config.yaml
n_layer: 8
n_kv_head: 12
head_dim: 64
norm: "rmsnorm"
attn_scale: 0.154
bias: "none"
extras: ["some layers without attention", "local attention windows", "gated attention", "attention sinks", "value embeddings", "value residuals", "a smear gate", "learned residual scales", "capped logits"]
init: "uniform"
init_std_qkv: 0.0272
init_std_o: 0.0068
init_std_down: 0.0068
init_out_by_depth: true
batch_tokens: 131072
Each number is 128 + 24 x the weight over its row's rms, rounded and kept within 0 to 255. Layers, rows and columns count from 0. The size above them is the row's rms in percent of the matrix's.

# layer 3 attention output (transposed), 768x768, rms 0.0501, rows 580-590, columns 0-63
size [ 93  95  98  97  93  95  96 103 100  93  93]
[[ 99 111 135 110 151 142  81 125 132 132 164 127 165 131 129 155 110  81 105 143 105 138  95  81 147 147 105 146 124 136 166 117 132 137 106 101 130  85 132 143 139 167 101 127 126 110 112 190 124 159 103 158 141 128 160 134 148 149 133 136 138 158 127 161]
 [132 177 140 126 128 139 155 116 102  80 133 140 125 127 105 163 105 137 112 112 147 132 142 126 131 106  85 161 133  94 177  97 135 107 156 162 108 114 136 171 119 140 161 128 121 157 133 116 147 115 130  90 122 101 160 121 101  97 112 131 124 148 175 116]
 [142 120 153 110  94 152 122 143 174 197 123 131 164  94 143 146 141 170 116  98 144  94 128 148 141 109 160 160 106 146 145 116 100 136 131 108 140 164 154 106  93 112  64 102 126 130 132 136  84 155 155 147 142 155  78 183 150  83 160 116 117  83 124 152]
 [137 137 108 104 156 166 130 106 112 138 146 132 105 130 137 162 130 144 150 141 135 186 164 121 106 155 173 123 152 165 144 164 144 161 144 142 181 150 190 115 138  90 150 154 128 118 154 117 137  74 127 126  99 128 169 140 129  75 161 144  99  92 119 132]
 [143 121 106  69 148  98 134 154 115 100 134 133 145 104 143 157  94 146 157 168 157 123 112  90 121 107 116 108 101 131 103 127  90 156  97  98 116 150 130  98 113 101  96 120  84 120 119 100 135 123 120 131 151 121  96 105 108 118  97 142  82 105 105 122]
 [123 118  54 139 138 125 124 111 153 119 110 113 133  94 140 116 102 111 101 156 147 157 183 124 145 155 134  97 106 153 132 132 138  96 127 147 114 174 153 141 143 135  72 160 104 145 121 148 145 140 121 152 117 147 142 106 125 128 152 131 112 159 111 102]
 [119 156  87 132 102 108 153 121  97 160 108 109 130 163 145 172 160 157 122  49 104 118 131 132 124 139 126 150  87 127 138 129 121 131 153 127 137 150 127 142  93 132 159  85 127 153  89 103 125  93 113 105 123 126 196 121 148 126 123 102 164 104 113 124]
 [124 140 123 146 165 128 152 123 161 105  87 110 163 153 117 116 137  98 129 118 111 165 106 117 122 121 145 136 129 131 165 164 149 137 146 155  75 181 116  94 141 134 125 103  71 142 170 145 156 124  95 143 112 161 124 192 131 101 171 145 142 136 166 127]
 [ 96 101 145 138  85 142 117 117 139 131 113 117 118  87  95 104  89 109 105 105 113 138 108 161 113 179  98 157 164  96 154  90  63 165  79 107 127 143  79 140 112 109 113  88 147 144  90 135 130 105 160 123 129 116 101 128 128  94 104 128 161 155 130  98]
 [140 121 124 142 133 136 145 123 101 132 145 131 142 136 160 124 122 123 153  80 127 146 123 133 149 126 127 105 148 143 100 124 169 145 135 127 172 103 163 128 119  88 129 117 115 119 144 124 138 147 148 117  90 126 106  83 186 123 122 114 159 120 154 146]
 [161 130 104 187 172 112  92 136 111 130  96 120 110  89 105 143 122 106 137 119 130 146 101 151  80 178  96 120 135 123 119 192  98 163 110 101 112 103 114 149 174 122 156 123 121 163 137 139 136 121 118 124 159 155  98 130 133 121 142  89 101 135 128 150]]
# layer 3 attention value, 768x768, rms 0.0532, rows 581-590, columns 0-63
size [ 93  94 100 101  95  95 104 102  96  97]
[[ 87 107 133 152 124 133 117 100 112 152 135 150 133 155 115 130 129 148 121 117 146 115  97 154 164 101 116 141 129 151 111 113 107 139 143 128 114 106 161 111 148  78 132 218 112 112 137  93 123 146 161 140 130 117 109 125 124 142 123 143 130 136 106 141]
 [169  91 140 189 131 131 110 108 135 109 120 118  84 156 103 167  97 107 141 139 119 145 155 151 133 166 115 159 168 109  98 122 124 138  99 112 157 109 135 146 122 144 180 160 135 117 170 129 121 113 118 122 113 107 158 113 106 137 113 126 158 201 147 103]
 [ 92 124 105 131 111 110 161 165 122 160 134 122 127 119  99 145 122 121 115 106 124 103 111 148 131  96 109 106 108 117 122 151 112  95  99 129 110 131 137 135  99  71 154  98 105 185 111 137 127 122  84 114 102 170  77 161 130  83 135 128 116 118 113 138]
 [126 179 162 165 100 155 163 139 142 158 151  95 112 113 124 117 115  97 116 102 127 117 159 126 133 112 182 127 120 127  94 119 148 128 138 133  94  94 169 193 132 158 101 166 136 140 153 101 153 165 138 138 112 126 139 110 139 103  98  92 139 122 115 154]
 [105 122 132 162 171  82 100 144 137 116 163 115 120 158 113 136 103 116 152 118 132 169 132 125 107 140 130 136 135 148  83 116 129 150 155 150 137 115 125 120  97 116 163 113 123 135 133 158 109 110 171 134 131 127  84 206 132  97 102 130 117 138 117 144]
 [112  94 112 121 142 140 127 131 127 131 158 133 119 137 109 133 112 131  80 145 182 115 169 124 107 128 119 135 143 118 115 101 143 129 125 130 121 149 132 120 141 125  84 136 132 144 172 136  94 128 113 125 114 125 107 156  84 155 133 137  62 153 169  54]
 [124  81  70 102  75 150 111 139 116 140 142 118 127 108  98 117 123 150 146 101 120 152 121 133 128 175 179  91 121 133 162 110 148 143 140 142 180 147 118 146 165 143 128 125 122 151 147 110 164 172 105 155 144 130 124 141 133 131 101 101  88 139 169 111]
 [134 137 103 153 173 144 138 111 130 137 120 150  90 130 130 111 168 100 120 115 135 106 124 138 140 103 173 137 122 150 106 156 145  69 106 111 129 107 142 128 129 139 146 161 111 125 175 140 126  96 168 105 105 105 132 139 151 123 128 130 128 116 151 120]
 [109 104 169  82 141 118 168 133 120  96 116  86 136 126 117  97 121  72 113 125 166  90 127 101  97 132 131 152 141 111 129 118  99 133 118 126  89 109 116 145 139 157 100  94 147 101 118 100  88 107  97 117 161 129 122 126  79  91 105 121 114 153 174 140]
 [126 128 160  99 146 130 130  99 153 170 173 115 119  85 152  92 138  90 121 150 167 107 123 107 139 146 163 173 123 140 119 110 135 108 166 149 162 147 171 128 135 171 117 128 112 136 117 127 130 102  92  97 131 120 123 124 119 119 136 131 126 146 136 121]]